From a checkpoint of a small transformer trained on Wikipedia: MLP 1920 squared ReLU.
Each number is 128 + 32 x the weight over its row's rms, rounded and kept within 0 to 255. Layers, rows and columns count from 0. Numbers have three digits each. The size before them is the row's rms in percent of the matrix's.

# k: layer 5 attention key, 384x384, rms 0.0509, rows 89-127, columns 192-287
# q: layer 5 attention query, 384x384, rms 0.0513, rows 90-127, columns 192-287
# v: layer 5 attention value, 384x384, rms 0.0476, rows 64-94, columns 192-287
# o: layer 5 attention output (transposed), 384x384, rms 0.0462, rows 64-93, columns 192-287
k89 100:163091133151148097060130134088145157110132137095096134162165108123165125115125090129101184155084128162087178083135109175095110133140135136164154080108088056162116161136086098088137156165070153111138147135111109123113108168114108179091105170117132114150120138144133109130125148130067077143
q90 099:124119065120061077077120089113128191092151128073076158159143103128163099085174175135088124136084050119132137133102150144107125151117111102106061149096128130153095133110172081101162135160116156091117131090094104088124221165091150129126184115150105118150193148158150154148106118140108063136
k90 099:176120193082167144100125195130138142097160132085160190148039128112074122109129095154161108082131142128148104119136126076142118151127133101193068136176193136113143143114169170142125194100172099101130130131146100142149033137151135068098119083098143104130108149130159161182177135117130205031
q91 108:154156125188083119098111109098178103165084145124111117125109127116114102096118133118159096111153183137177091119088085175123129102075109109128180132117169158124110099136086160152180092132084094141060113131116095081194166149176101035194160107143156137107063099109164156157118162113157137150
k91 108:106090132110118118076101145126121149131186119131161188133116129121118145184128173064117133147065094150062222157150141138159105125126124195129068117155121159082178131122163093123099098120146117104156120170155112155189084167134107186134149108143079169141132135119141134121162216120123146086
q92 106:150185116128102138128147134147124138152162108157111125144130118122136140102129181088166120131115093159144116120166064101129149118160083124138104114120127105125098099170095146146151122091109081165106114125100078116132114102174128165146121145096089133088138187178098154125133153126139118149
k92 102:127125145146098111145102132146119107129131084159123107157129096232127139102091111124081104218170100137065129132104126154096086125095181111095163133151125115150181183136158107083134155145145146094136116160132136162125159118095166056100174140141168116128174082100161147177143062105166100123
q93 102:144123130056103109119150087110192127133088103092114140110127115113162129100110146098181142077114117161122126145123108124079071125077114129099129127129147167178145143114123121126146143086147124111147091170139081110171121131143166141128106128171092068139104105084137137158152151094155079117
k93 095:118115126130134130179094125097156154125110067179124116118141157244062146149149109141117126130155078116095148122117079081110160151077140144106134126150114138170101119146139102077091192158141156132128105140108195105078120160136118166141211136120120101179136113179197089142101137197168119124
q94 111:116124095172171064127125098146170087169081116084138115124095157129131084136129136105138115143106153062178144061167141118150113143104166078131118126146130155113095088103081147142156072161147117170134145122111115158151118061204169136169138092107059110100127112123094170111103161204123139115
k94 105:070117110154045076207148111116099113160119106119075111144126110202124176115110110183067090073102134131054102124106073126142134132104133149134169119098171119168170159169104083129120123104136120106139100058177159072175115119082141139093147118108123156127147089097115137107038122113110109105
q95 097:131131144066124167126138123138137142130166134080052174105078113110114107137109108101092144136142115075061126155114138225120112135137097179117102107098142073080178138135146145079131097116127127157064179129110096134147107139083170091141085176155163135112126129085124175113081230150178162072
k95 097:172110109144083063128123120118092109113135101167139086100172173185148093114171111198083152126119176111146111103140109095096140138130114129123147129128083160201154035130106101136174143090140127114146080071140172103098143173189133056114135103158120121108109114131133104173121165151125122137
q96 104:086123170137194167114129139140155162132175143208138081138153139136108116176104142128072122099150130186130088146085180124125153128155170114102158197156126146084114106107096082086129112198104099151075098119124127141071142073087109134170129165106158118105155118080105185086151098127154155139
k96 103:104119123135131124120120143142133062086088151085141085136183146178151180114169184160177199128099166121172154162131148144129114141112128148122106049086148145109109154167089156093070089157095106147116128144146121174160087118154102088146133123119172099137134074170132077098180181111109092090
q97 113:126043029077155187191141120149138097166121103127124136086167108145104083089186047130056186101109079147150145140142074127088118103086119118104140147115114113123195101163095082078160163174108170112075108117132136122089106171090140179145074109100078111181102150064170139115075066172096106103
k97 101:165189131207152120140174109180119129100134141090098138111160206010149127135146102171136052101229156178192108052140211119151118117155122075152127192181116175149097123114081187131154150136140135184136163079097123152133149099157149118085113092136114133111136110053109103137096107108124142139
q98 100:182159139168119150176151109113100082118064143144141209180141180125143127118103157148142153147110124100136103114104165117206136120129137133077134146135110128152150151157144161147108090134178144099101117131131182132064115120182143120114182066108121169132114108119133134116164178166129157125
k98 100:059107153112155064107113121133141081109117143128104094119132135084166126135128167103122134127136158144135136172154125150118173144118125165161105117128076129124107127124104151147164134154111116204152116077160055056136148151098058127146086152101131171101147126092065132082151140071114145225
q99 103:107112147179108103091184194150083116055152135128075149111125179156104152171081165139131132149175093144114111160076115100089161123147124179123124147175143113124133098132120181098145130085111078164154112112101126124182105083159183101084097123115073128110166141152151103134137127112180176175
k99 104:103157152162065161157094079142095132138170151141139100120152078148169140125123111107099192115133099115149125120148091118182140117147128110148108161098159095140211131140122090134113084170183166156160135060129198140083169123125169106149133092109159112111198149093105106145101106130109132110
q100 109:118132131106108134127087134163131185068170190115099038198122135136103153120126111157173137152119138131147124119127119112178158140162066123133132082114123112075072136081121103100134146121115115140135146155139104140122090122089124074150124101140190128107158071134156142099134118190143070162
k100 105:177092088159130153117139208155059133168111111147108140132128095146164099141110133074161152100135114113143113128096098121145129086125130140098153137133122119151157108129137126117073120112122116111075118177173118112034137153161172067094131164111156128146084151169096204105098146097108120044
q101 114:144079110087152164220145124137199192150088132096155133117111153127075119157134155131135128106158150137131129061103140130109126125150134115146134109095151117100155027117188139120106091156143147056117146136174155091107171118152149174148123129092153125168062112109118136115096140108171087111
k101 110:146097114111115114095096110109188092129160122136101108118169121084101093081126131205054116074157128110181188146100211169101165169178155150125174148184103140179097128107118121104168228137101125185091105110101102152137097127074115153120108110133136088134112132099126072109086083150173126095
q102 102:131155159121113162137158198098144103134063101091176100093180150124162148109119102172116158107114135157153186104079124090126182067132130168082113124080110127107107239123149133133118121097117126086167091147124171111078089123133102142133143139183161174164120128121125130135143118134138149121
k102 101:086185113103141104172117122141119174161165137210063096110161143116070146111106090106079090128173120063155155140070118091163125140151140133117173159228109086162148171167100097149111191072136139155156100090150131116105154110123145171090182153113134090114149160186169108150119102137091098110
q103 106:099097131152170150108111140162046166129135178095146203120092122147161122120120176126115098149104114114153153063144138080108093184131121103110099168122129112169140145198123118109083110110131130112157116123136156147173162159135142083186162102075136119159095132137096199138130134109103117114
k103 105:132116149101079128153136122137141107138081060149193117143100128121124180117084132099123096107107137104212143164165161151165094121094184125159121126058104135113106125178152134132167141105097131118164163114128139156135120120114065143119168141147107121102140129097064154151168179112080192073
q104 113:070101138102127112125119134107184113079160110169144091139107124119133220045128175080156114084130153122086147164093130167081064141106103150104095056113091135152141075160158145113140133109119158078138140119146080106126145152183133198173113117134090111139054063128138099209119135167097123132
k104 105:099106132128172084093150188081107107073117151135180114128168104043161076147123180130097164136116064143116160103143156118153154139184167132118081142158145138124100093114139098133143135144146129182109170143079069113158097100070104112185123116122151145142093103092153139137162116132179134066
q105 106:123133115119134123143090130126176063144107170142150141181140081112130119145117125123137211135097109142072162159189148079130137098174094086121154125124098109065084162144114159110101095144084179197112098076116145199116110117115077153175141147140111144102184131152140124133147176162101095122
k105 104:108149091123199113132115092118053155169092153139095108110077175182132105136142112172136140172103184111149122068112185141097067129092126107109109098054151130080177148125112101085108112140125121037101115193123116130133168143128166151123085182198150097115094176186057122151159142110076162161
q106 110:132108137152180103127136165058132092180116148165172153153096164140159115130129115108082108148174082132127075118151146147132086194108103110181120151130149141109116148175093135128141171158150035127138109152156079160168178004122145158143201122131118110131134136164106097112092158127102099099
k106 106:125123162158082131148160073124159123142127129093123162120121106096095163102062143124107138091083127095081128136112120125177157073099099092164078145154147122166114101101072095177126093147141119126142127101167164089156114154144174058128072111116116172129101128077119174097076126107126129182
q107 108:172114115128223167130165108119149126154127124141123166126089112124104170134131087095155155157143166207112114139192132123110075111100115070147153141080101132131146154111082160099138106131134141128132080136116191146180148104120099147175101116090161126154071131087100134110183135157155124102
k107 106:115186125133085109160138041053122156102121145155100141159127138179112106120126045151139118132180096068108119063171134121137121107178139116104127085082117128098140113100146161139096127119159111142094140148163151165121151146075093113128140166155166144152127146114105135110111112113103118196
q108 111:181101147129082136144156110119086147128130165137072177074157149146141119116100084137138129130104177151115149056103121160198085151150128146174079178126111093127122162123203092127140127177141120127124141099125147069181146162135202088181155071118168150139143105116140139133090207144117215132
k108 108:142136140084143106178109140130154131142129161123175059100089113064174166092119133136061099036096158063145075134187151082149133103119115114181092119115093178118137064148087163174159102094149104117184118051176110124144129135207133075144157180096093125079098136108119141115159130154135124114
q109 107:140116130093153117151107118107130086139118131130143164186096061154138092138131117096153176171116087120100065130156169111119117132119099096142119123097149151093149092127082131213133131104155127155095084141106145131136079138110139159099130094088101079139136158182151120154129143124161148165
k109 104:177171189187106066068101080165109196153114126088096145058127174129134135126152149114168134128146122160124105105115129118136165086095177127161112164189168154164159134079111199115133142163109146115141174081079179110139166136116165074119074126088129148161144147100118106144151158099086115134
q110 102:151143154153119096107131145140186125089149115134112131164119156119102156123091137103149129133182157124115181174102129101126126114143099176148166056172127177088055174170195177070105138080106113106148112144142084129109127078160142129150168092083126101085125148124123168086098127104136109067
k110 100:018092100121142148147131129107109158152114145139084071159146075226149156117083061095120175129128125060098125152115071136138085165095114154145119124120138071186115097114181086137093137126073135156112115172139152090103161116118134111109130166201135104078129075159087134111136124147095077136
q111 097:136132130147117107112123125073163133174083070148179144124104109098152152077086099144112138096141165113111147153141109112117133122127124136137141118155083145110138168126149100192143149134097131062170085109200153093157102082161149156080142155161134104129147143077100163112109113141172114098
k111 099:061162106127095130114118146111166112120151153091083097144133058207085149130078112149129152083085060098088108094071159125113122155110132135136159062197158113123144119108166093085086149168145118159141137117089071150102170116111154123154124112122102134147162093158183095140112078111114089160
q112 108:075123143072153147154125114142156097133113102066108053063133144112171171195113139169097139101155130157072140160158102129085105073068106109086099147136159119069185156117099117109141109049090091136100148131156127107130137115100144172148146121137154139117126198088126132122108166140122128058
k112 105:091158135187116078093128048130134095119126148170128161120161157156093122126155112169168146158079123076153132129137140116162115140139155114105195155183068127120104124162075128112132120151144145161114100154113174172133169157113111108120129094193143122123179151133169121146129157126148163098
q113 100:113145147181125146073099101161102149130169141154166141090172073108127153069138155129056121144063117103158083094211124195131178114130082100133133121091072158232116092136076087107151107100104113158183128103162099153169109148131103169129133094176131183120157142164158116174102138061138147168
k113 098:114143113075109086150114138101114117077132096128121112167151095181111108141141157097156134120030151135140123156109157119151133114143173126078133109095164101072149159190134137140156156104163128079148112149124132102109138123138096082127166135142085142123151093102083097108156130191120175106
q114 110:151107121153205099159101084141132139096128156130123119125213119135085120170136116154109147182137117146145037101131172077075138081165021089154144094106116225120088091145074129118196160108085146132132148123119107101105164136126179106129127079136114183152148131177162090141088143065106142120
k114 109:150125169148168150139107145139140175136095155079080113094067110138148081123166101116192142060109132115136152128161148130174078146113136135150109156128120090123112158134101174159114129171129171124137179210095148139115129134114132180140169102145129127096124103151111133132106120178095149095
q115 099:119155149138173126140088129118170166139091146157162167135158153128123124110164108111103127157150130137119110157147135115092099103133135077123142128120155164122191113133098179139118127196132152145121114126116084078130164168142147124172094130106204154138143101112168100205198094080103110164
k115 099:105094159163151126095088133123111130066126142127130160112108160129141151148142164139107164164099103131106185141137129108157129140114144136141109138093077228065100137113161128125080134064146143106116138177116154182186057132118133130120167104194088110136096139138172102109173194194116113188
q116 107:126097151150151171165138121136092091160088151124235097179155116135124207092159119115134121159151152182158125102122194130161124164107148087123103146088106151066192097143090148136119091156123149183143141116171123132109134129140138099140097131100198159166141095064143168084142138138091071135
k116 103:114120125080133081130132140056136155122072137112125059092129121177138202200089129122145184077128070060101175099091095147185165106059102129109161143147119181154121162127099107114156103142109184129142065079151163159102146174144181141090107133199098096126067121140104108154110190103126094106
q117 098:177148128090117181191156135103168113123110117107153138066097102134132132132158171102158062150217154129127172137107097176155114158139149127090138104154115184130164123113138134168097091147229144159080172145163156136116224225174117122086103149173134121162094134074096071129123127096115138085
k117 098:114131116113167134109179117117165109182097056208139062158121146085144132159110158125110092150139137157094141153138106178045109134104172154126085134106060146147082144101149151116147131149101120161107107143103149170150041093121132215118113182119176084158106107117147090106187117117154097115
q118 108:131156077140092137091075127089114151104154142084098101116072174147124117176099102113123176098115095123090096113103114125141127110158067056113171126120153139074110131091129125107168158117063116111140144155169119059186092073108082161095096114176168157107122184184115209120080185109099177180
k118 105:107111162205144121126156158181106166155153156121092162092119077114128151136098110160117119148176134129128129167166177120185206149104154147131194134106094113137168084133137180155082134089128095122161102124156145167123113095125179083102153125146100103094232210152101144094159155179091069097
q119 105:170099156162090139102067129180114105060122083171133207126134109137094134170079134131087128111066100149119114153098137106182202124133153104113175134160134117166152158100179133115130108156210092192067090136167157131155127112149156130134159124073145147118192145160100227132159095097133175180
k119 105:075094134127108097100132082163058119103163120107103143119092150149144146162179158102091187165112183105128104179184138123139166126091143187134127131101155120094157088159139179110107137116087112095166138116134170100138053113148094110127107102121098122091113135142151129104154182170099107122
q120 111:177122139102114162103143118106094133106175158168119144132185073112185131105122122110094123063137159155091045157142139117106167127138105058163131044131145160114131152076166137104097100150129105106158116168152160085124196112094144142126118109130183173086117148116136125147081082091117118130
k120 107:140120133055171121131128113084157119116145098139105135138138124255073131121158128143125146194112099086123087117122124112157101163157144126108115128071079105139118123108185157102151111144154135124107134135082169155155119156061054096084140094096106032182156115138137110165108115134093070177
q121 095:199158145143080146101151110134123126128203180127144111199088116128146142110142106081128168179122157061097108119156139108115124126170091095146142092085147109084193110113061194121091111067134094140105139147139138130112128108127097049135135123146125121083170148178142141144148130116167111209
k121 095:093141135168108135067114163096054159159110101121103199105156078158085133138132143075162155187132072155079139125108097076172153103144094141099141086119137151137132176079165160162119119154167155115103144200124128146136155161063141080134147126136150157133163160144099171144142140074075160124
q122 111:093146116137157173151191138194111162139164134132147132131177120148092162093150124107134154191119121128128180098082084085139100145104159186095072077071119151130168161157129153132092132100121116172165116122100156180081116113148111066185105069066125136165151078059158176121181148114099124113
k122 106:102135111175107110119151170116086137072079095119152135161110150079171168112127144107098099094238105123194146118109111125192129123169107070157109165155157156121137095093153146134155125088155137190095161048141122151118124145177116088115144090092156188099086141121165171134098117125136115096
q123 112:141086138133157116096110164100180173160121157091104094126174104122190094141105127126103111111147131089145058128179175238135122095140106113202157139102139164143155080089102149149160137087110112127160112125087073127128130115138181126132110173128188164092131041208180096084191155191162126150
k123 109:176115107152118142104099104134153150185209133154153126117123147175081119096154146068073159111076100118106196131029087087092126093111093155083155108191119177112070138125103109087090135133126142115114088133133122115155095167147188132122192170064070105168039117120176082130126092105146066178
q124 109:151070054165114130150125145139201135142213133130108112107119128125117091146190118100131147091197140111152100133121155194073112177111147094129133099096107135163193085059135135090160139162155169074079173138133095128128174156132136103131116167202100137121085104128143114135083137096132134086
k124 107:149124124161170159126120141094121086132113119183106058073172150070112055126120132160110096139094165194161104128113160122162147098172082125148089175120133152150099081112161158141113123135150114175142076140100177141120060122081102149093134158135159161127114111099114154129121131155139119147
q125 101:143157092162061115088092099180128110103184179105152088117105129113136090073109148110097153128114209076106149131104171147144093126153148139105113067145109117134166167170117136118131103122117148168141165074121133142097074124114091132135141137158141122141142126155101129118095167159091111158
k125 102:061129111121135093096159157102070094131104153126130127161134068126143080112159168136154117091091122129146080128127170097112184159176071137111115175141112161117116109140151110160078142151176113098094078127117054108164179105038136165162166106128127148094134177134144110201171099136127166092
q126 109:134124089151162130074167131123121139137127099086148169170141120134165221147144135073141133126142099088062153133134134110097126127104163146069103095048117118121116149115180124125087137058117126137184112136104107090100081106099093104156141123141103131146131127153116146140153137130151065133
k126 109:098138175153138176067129161113146172112094133140127110141083154153102086146127150149143163143136112093085145151096128059169150189123065082128139093181167103137141166138169092114115166104163115130059134128167140186126159140140100093147147142157153118134130151155127176153142120059109107121
q127 108:149143092096137129080101071152134119141110205049075112190141121121192070074170092125088034109174165095156166120131137100103178094144087158128078147185105153094145101085096060090117085164073118125093158173129086103107139140135136087105171165171167112115157130098138147142163127116153144128
k127 105:062118157136187185141178175080169112134111038159153110155128104131117170142114155161175156145134100150145179165092091129092086190065091171143119061118108131183106169124097147113115064126078140171107108147187091113108142172143129167095136105141119142151160070124167156134086152153114102155
v64 100:117162123107129161103075095131071105158142192122133108072161106114132170088113112145061074126146122124059125144131078140150139136108151132148193066154106165143166099068119133171140222170096173183130152080180114161117107144097053116109118150116138150174124168090171150082110141147097112139
o64 098:144147154163132097197120099069084133150111107149129148103123083195113118120143098100129107132083207078116124070097119134139088130092161134103107032077080116108131182193160124064162099068072187130151172143113107133084131138162129173089154120078132140095076113155105070092098087129132159100
v65 116:111094173116141121185093143134161095052150138121166140146051054126158080178095100087135135102088146135141141061107097142076079162129185112110155153192167153106114144095131124115110111108129144095137131135148186094104108140182128166149122077108148098123076102117160115144135189147152152092
o65 094:138111132132119098077151108059136117134174105074097138144102164068134152068206146151092154121183140156038089162175149114042148172113116105096108134090070154121105044159129112160146202114103111160155121126098113138193159100074141081173121131114128062130151065172104180096142125117130156151
v66 099:079151106159157085121105144132125107101116050171132150103119132120174130162118205087148192153151166144169183125124139102098144187140145106128145143183086090105057123091137136116178093096159160129139091094071146147177104141163052146142148108076126142078108121116118111097103153166141148078
o66 100:199125128142075157153150100121138192143147092080148161106119057161118111124154130099144069123130126115097169108140142195179140188105184141118101103114088137135114109159172104148134092153131153125098170129154150104138106134097133151131183107118115163129142142166130139127150071072168134132
v67 099:129150061108064157160093121075138133156120181144085056104179114137157073165091146194047170174095159140099149125122097155142109048161129123126142048156119152204099165144105139105113134079064152083169120178091104148107104131154147133110166140107095148126096143133153089129180178158142060130
o67 091:116094152151136169108149106126159167101105184080137105132093133193044121072126104084174105151076161137130109130142118155069090145103081159098108146170178161069111121125153123170126149092139159117101179182129124127105112130136138165136106154172147143156080095036076059155132150137116157129
v68 105:046110163168080068134164133165153117153209071152186153108131166144182165161130112113121130090108101110056124113123079127168099115116103143150060145151116108109138161156135108070131107126129103108148124170091203166130144114108175109119104162130062129180073159219124102109179139173101076074
o68 099:119140101151134199136089141094143095127156151122076076127123145179109113138124104134099187141098118123118081151141160140163145120165085140144077159125168131166076111086110127113166117086159099128090032113137070159104069122135140150112142163130130070095105123066132116171148130151087115094
v69 094:132059129106139130167125172168122115116107157104085084118078094149094102158111094100193175093119101131168128117140133190187134119128085088138174137122138140073064115196132129152094150111086170076130103121106096088089133183152118136107056161185069166175095096112116164138108113123129132143
o69 104:108114145088155104110090134173163131147084101117131083167165096114161187116104157129169146127102053182120097131109097160187176104146111159113123136189123183115119130169132135173117196099109102107143183169144125106142155132115149139197072080169085109152138092122138146169134151137138138148
v70 098:153178162124101138156097118143148146196116160056153112139118112107104128061162164138159094099126129133117112099133160136151064117137117159125095090090110174074134134154144144158099124130159176129110106114119133114085169157190160181116154109077123187134129128094163115167066201189146160141
o70 096:138109139047148152129096092182159070166134145125135159108152158145121142122071156107129093132107153117166118114080138104084155140147117158163183068115092136189197130167134153056125137090136153105190163165076164104129132117107109151077144132115100154124099078177194101100074074078095107106
v71 102:161132189141135082149119052158134161092164145104137159095141115141106170120141158147148167090180129111109107169100101170108167177136101108137082112124136123087118080114144149176120077128138063143142092114182122158176125076064133113168092116139141168083088174150089122132159083113149165158
o71 089:113096126139154139107146142145124118079147086185067118132125135040167146136118103143134120109118127127090125154154135157150139158133156142121099121181100128154155112096085123118141132153121151099094092108137186114093137109118110143078215146075129073173181176146103075085135176126106122120
v72 088:147093128153185104101181151152140108135124162143100137135086097122117089179066093101109114094167056112129056077107114156168060159113120115161137093137140178135112057143174085081160095131129146158141141107117143145104136100093154112121098132113122088121137183170134160100045103116067182077
o72 082:131080111096105137158146094123069104096186132237112196128145128123147205169171092054122152123091071121094119179156095126145162115116132115143107149160123118129104114110137128106093050150124118175130185120100143110155124137145099139117133106129117119159117125175117132035088095131141132097
v73 097:132148124125119154106156154121137112109086088072129140078115121075108156132142113131093116143087173104140120089134188128130066089145070173103099148122139117092137144147131166147115085083115150119151111125131098144129156192178085167087097129159099163098114130116085120127158143193078143189
o73 114:143106129135097106073118104144153122173139115109158076114143071039128086164114135128119107076134107135170167156093164112153136119152153137087166154147141101136100149122121145103151112106068116100138161121128075116143156141104174095120165133134034126073128188188116175129194100106143104171
v74 107:120046108092162116155083089117134156083155117115055178132115177134088123118160085128111109132121138097088157098136140115143084056105132142109121106229067087118145169118139123156098111127117141080130163140153075173149108144142116097136109163164148128124073157175090091134150149133127061187
o74 107:168150156181147123166100097126151098073101085117182086134111102180063107107112124106108164114133136088139074122096110148160117138099118131102122110140132098113196111113187141108125128087103088146076137142122167162107193183162140200138075194167152071147080060102076095089189151155144152109
v75 106:097185075134202087162139114112163134115132084156100157132138141137118100143228188125124095131080164163144073132134102121097089114161087155188139104043190108087095111121163100139181084107140124171094106067109116132099151091122096100082163145128100171151097121160166159155075124126131143138
o75 087:131178155127137142082148115105045134135082166124162097146110174159158093119207126060142122099140099109151149187114092083132088190141162108161160081113136142184114093139167133147087077109115170126145213174151136112130152092117087138085136110075144110109121112105164149141100083155156128104
v76 094:138144103119122132148152114063117106132117168128047131145181126173096118105035099140121109151130115108095124096135088087126109136096184108133159092131117134126141160111162163130146186135148120117178152121131140124109124097188137128143185109121129117158148098137232122107051076167091112105
o76 125:093191133051095137149103109150103118117127180124119155162113165213145105127091074094172134152102139130132147145179112122128132081135102128166120136153158156115106107144095085195117152128153158117149125180153107138143095125103099134146090112158159173162141095043154089147112156157117125154
v77 112:082106169093133074119144140099109068149148189082156125119107158146164131121090136148121093109163168114134111127164128119148101160126180122158152202176166138087133191118100186132118132111090062091141101059121148136153075074068148098202120073190108120105169149160124193117068126126102139159
o77 106:109163080118114101169121124185110122179160102127091109161178133199138083150153134161133133113081096154146125140182093151101132120161076158089119156110130175135081139141103119107139087116119160176195076171156087120142146084103105173156209111071149174137156163125132140191161156157121125127
v78 079:142143125125105124095151094090159144155105137101120092120156158174170098090216176171101147110128127077094104141113130109139097112074111194101133158058124128041182169120180144154122110136119104181080093147119105167124105115105092126125188137162128144131142096112157089149154198163081113138
o78 080:119121157146125122123118127121173139180093164084104062167097185202149080125165131130100072111105163126188093108136146135125089090145084152128141161119164107109098116119123103157142122105143183100091116147135066176114158172088109134127142140125130129128064137069080124187172204140112156117
v79 108:104137106146115126119085158134149141089117110101172141115104111119164061116134188131189194098131153169129198155156177065134088184143119092126100132092165088157149130127155131080103154144126153149177166127100127127119139120157142084120132127176177115103173080090110152091123113112138174094
o79 096:152113120111109122192157152146127130101127128193157095178153107125151177127173118115119101131147107139069127124072125087122184138197151132080133055096060128118132119131189185156111132135180108093099132070115116081132109090101136128106144119139165166071086141165109120113120100025174096058
v80 099:095147133117152127124094096132083151193130144084119101125085167129116189106093094076135177116170143128151133137115128164155067112099074154092114092185100154101126087107102129111102111120022145145165106131136102112149080136153159147163148137111165142141119121184101073091110114153136078166
o80 094:114071132160096079157179141123118133189178152143143134126158061142105163104117133120106119210049146134173148130143100052129125146088091134131130074122133106150165095121116128074107107164139123139133139198111145164147130135094104133127140106102147175116194122093188139111115155086154172135
v81 093:116139169129123116132155103141139196151131206103137132077121134110112188166063150114091090113126130136119124125161178153161087119172109120130131091133150158122099122133083099158144155056083171129083212116158128062146189151116079050081169097111096150149097172108086132037125138117139148147
o81 101:169119121154162124126124104185106128170136135180094130115100089173111139153106102133134106110157095120180165114086116159095093126103132144135111116190131144160139184146162081096097103181064177139164163130103129110075103133083111129121149088151137081131118169151111092085079080071095077120
v82 111:091111141126159140123188106156191132124125053150145090124144158112163059055108165127186114149111107127184118174126127154053118151129141138104086111076159111113149121141108111111189127152143119117164148177126135152154114120138123185138096156151121136111131131112162162125076160092156153112
o82 096:102119099128043078115111134110107120119142119143125158144139127009088122166159086130120137096160131106103113167097142104115142125196144152120174110123170050101145160082103179127137083140115084065162153044127184099131090070101128143088191118093127124109079152164112082081092114153123137025
v83 108:124131112153112108088097163134096146137133129095095142100150147125117071160079088142128252125183096095129138107129118166085104116152099072117164126159120089085153126118140163159156081119122095138117149099138170111084103089151115087188112111110156106128140150119092149092117069144120129122
o83 097:170136147077092147167182174094127076079120113194184124115183087063078157147146108099175097101104154192109123142162125131153066118152180139145079143158058149146090108101215109158146063134127138133153111155126202165154138151137176121181174133123132153130169133123098114090074137146152117109
v84 105:084104154116150105058113096154130142104154148081102142110098141090125127140170110125096126085125045138116102089107144140153049181127131036104171151165140115117114078095127130086118114128164193170151156119140125117146154126070124124139120120166166098125137150182107136082124122128098096086
o84 086:182110147114135150162163129120096108103154158195123117176119133133149204179134108172185132054202083135154140180106119136113139170168153104151118127111114190079056138126229110147103075097076123138161182128109151171122126162136149120127121141095114094105118151145114128037111164095133112126
v85 105:100150143106195130064126142111157118160142105136059127107067145133169112200111096157107058145149111142120150080123111137169114115098128110101115117096177159078129145122114139125136063076061112174121151112198140106111129132121166045072096187114097156110107183169082138155048098107101120151
o85 094:150122128097145132078137113173075121144181169150106186216127100162207094133130055100059184111122117089152151160156103142155149120130129137112152159119125131123096125135152135120132077136164131131166119106124127159113109071138143156152226145149140094118140116151150157081134099151075111130
v86 110:162174101104133145122155084211115141132126119067117159091168122077135110129188196115114097140102083118147136115147156114144163175145118110147167149095089123160142101084130118136144157131081163178132116090111138149097175153138095105139136130130127129174106144142170148150137211139124130068
o86 102:176131137128151170166096157117136086121145093135139098099110078074143159143101155122114113116195118129127121134106122086132126149117168127103145078089020109119164116116111169081133096109099093152124151072098109084094140071155113091052152156116059096103167128218166142084105056082120105115
v87 089:102105145139139185167165094154090090127121089084187099103112125088118124164116094109154096171138175096186094112102176136153140114137140131173093092134137142183160114117151150148120095136099120139148106076139093172113127106139113146134146110085150188077169148138118158040135130117136107148
o87 100:131133111149096088150134141127159136137152090130157171107175103047102112139131137103124123121130116141079152158166118051162135125098141127119113090128071085110166141100098176039093076163116084173143124110114183121126131089129135105108196155111113147114161152199130173067130038134132121150
v88 100:075152113098127074125118129195178127126172089170188132129139133104100138142133113128091168128085125127137124155131148120127104129121099132138106145177120089202111125141135135089120107185174184114101143099139145115043150165110133101126091073069099168149101129170180080194163146123149117113
o88 095:151154068177123166152203123131164122172090165143169148099119106183146120087073119090101100123167108116136161056101151135170139135166088039107162144138077133168125190181130162158157141109133159076081190110117127053160170134165173114120142125194133103064123139183125121152091116130161190114
v89 114:120139128119135109188180117157150085118121151082106177111097139117140102153134137136159156160138126126132121125177133064116090131101149108114163153121154120121145064120134162129166114062143147089088085100152149150172131194142140120107107110128103136098186128135110111114189093090073097114
o89 094:101161149128144123146152151150112089114119133081093107168097075174124144109183166076133157072133124131090147084064166113139063152095128099153130098112178123126104200066184150093135143112071124068154112144135177101151134098111112109157137127120127101107121154142149129052132100098110118232
v90 107:138143114097090104177121166097131108094114127121082153113087168115126136148121114136107097156127143178072166126085079046118054125135130071090127121100080078121123135140119172116161102061098136119117138117190132162154133177123159163111110136101128144163119118184180179157102173148097152142
o90 102:142175116100134148127234108149100103139182187147082096067083152189119146141130059125124174123105162108135084128150146176052124153127113117105119149078191128130128132105165170131138112023084142122142122134106116142071114115177135168175111160153104143095068098122095080124146137187125105153
v91 112:113152124141128111103205200078119084093150153138160117132168147143081136156087143143146098062145118115095093185112151110108078101173058163141101096100141071078163168190131132165152112156158126178105118168070060098147179064166136123139128145116107133155102102114070154146121190071103138146
o91 099:170096140143107113127098121158155073180139077153192108065157125056136089167143152187076119129110138131171133076169150148171115082133165137087102109207120048164117128104075148077111151167170130124164106105134073168124115165124114172093143155127093185121100155141061166133178060122125144110
v92 108:145151131117129127203113083155192099176126075172151158140124135140079126083107201158171117191064106122124129161201139074097143118163157104175127198170156135181125139148099112121127167093085073113100108105094111129163159117116133121098168093159115148114142108089114119106192101087170204119
o92 096:141114157146120141074083174163179138141112105105112114126093124086114055133144074074141133116180133207116163124147126149064171106153133150160088100123155101078122103105130149141165209178143133098095215123103145114147125110082075094107128150137153117133095167102135152120106102143136122130
v93 100:106106157162084159130208169132116144109165124142099164159128095147113132176115181108151146109159137164070184188137107110128154122169105198129105105121126101147103107123088118148109108145201122201145132107172134134083115127164086138163112117080076082146129116106121110089099117124107158086
o93 085:159098099167152146153109091113106149124149116110123187096101081131126099137087145140109101103165107127162104065121128136142109148060123124074127134154134085120134143152097103154149121162148176120157112066098085102064124114062105087117192083135117169136174146109107124152103192075122097112
v94 106:098136146129106154095162128184118102137139126094181133161158126109135058145199157066123099091130117125131207141126106123152100132116168128153068178084105140118110170099146093160061109138089093156119140174151177157177119122108075151168143170114140192133134141100139113167181179170051174155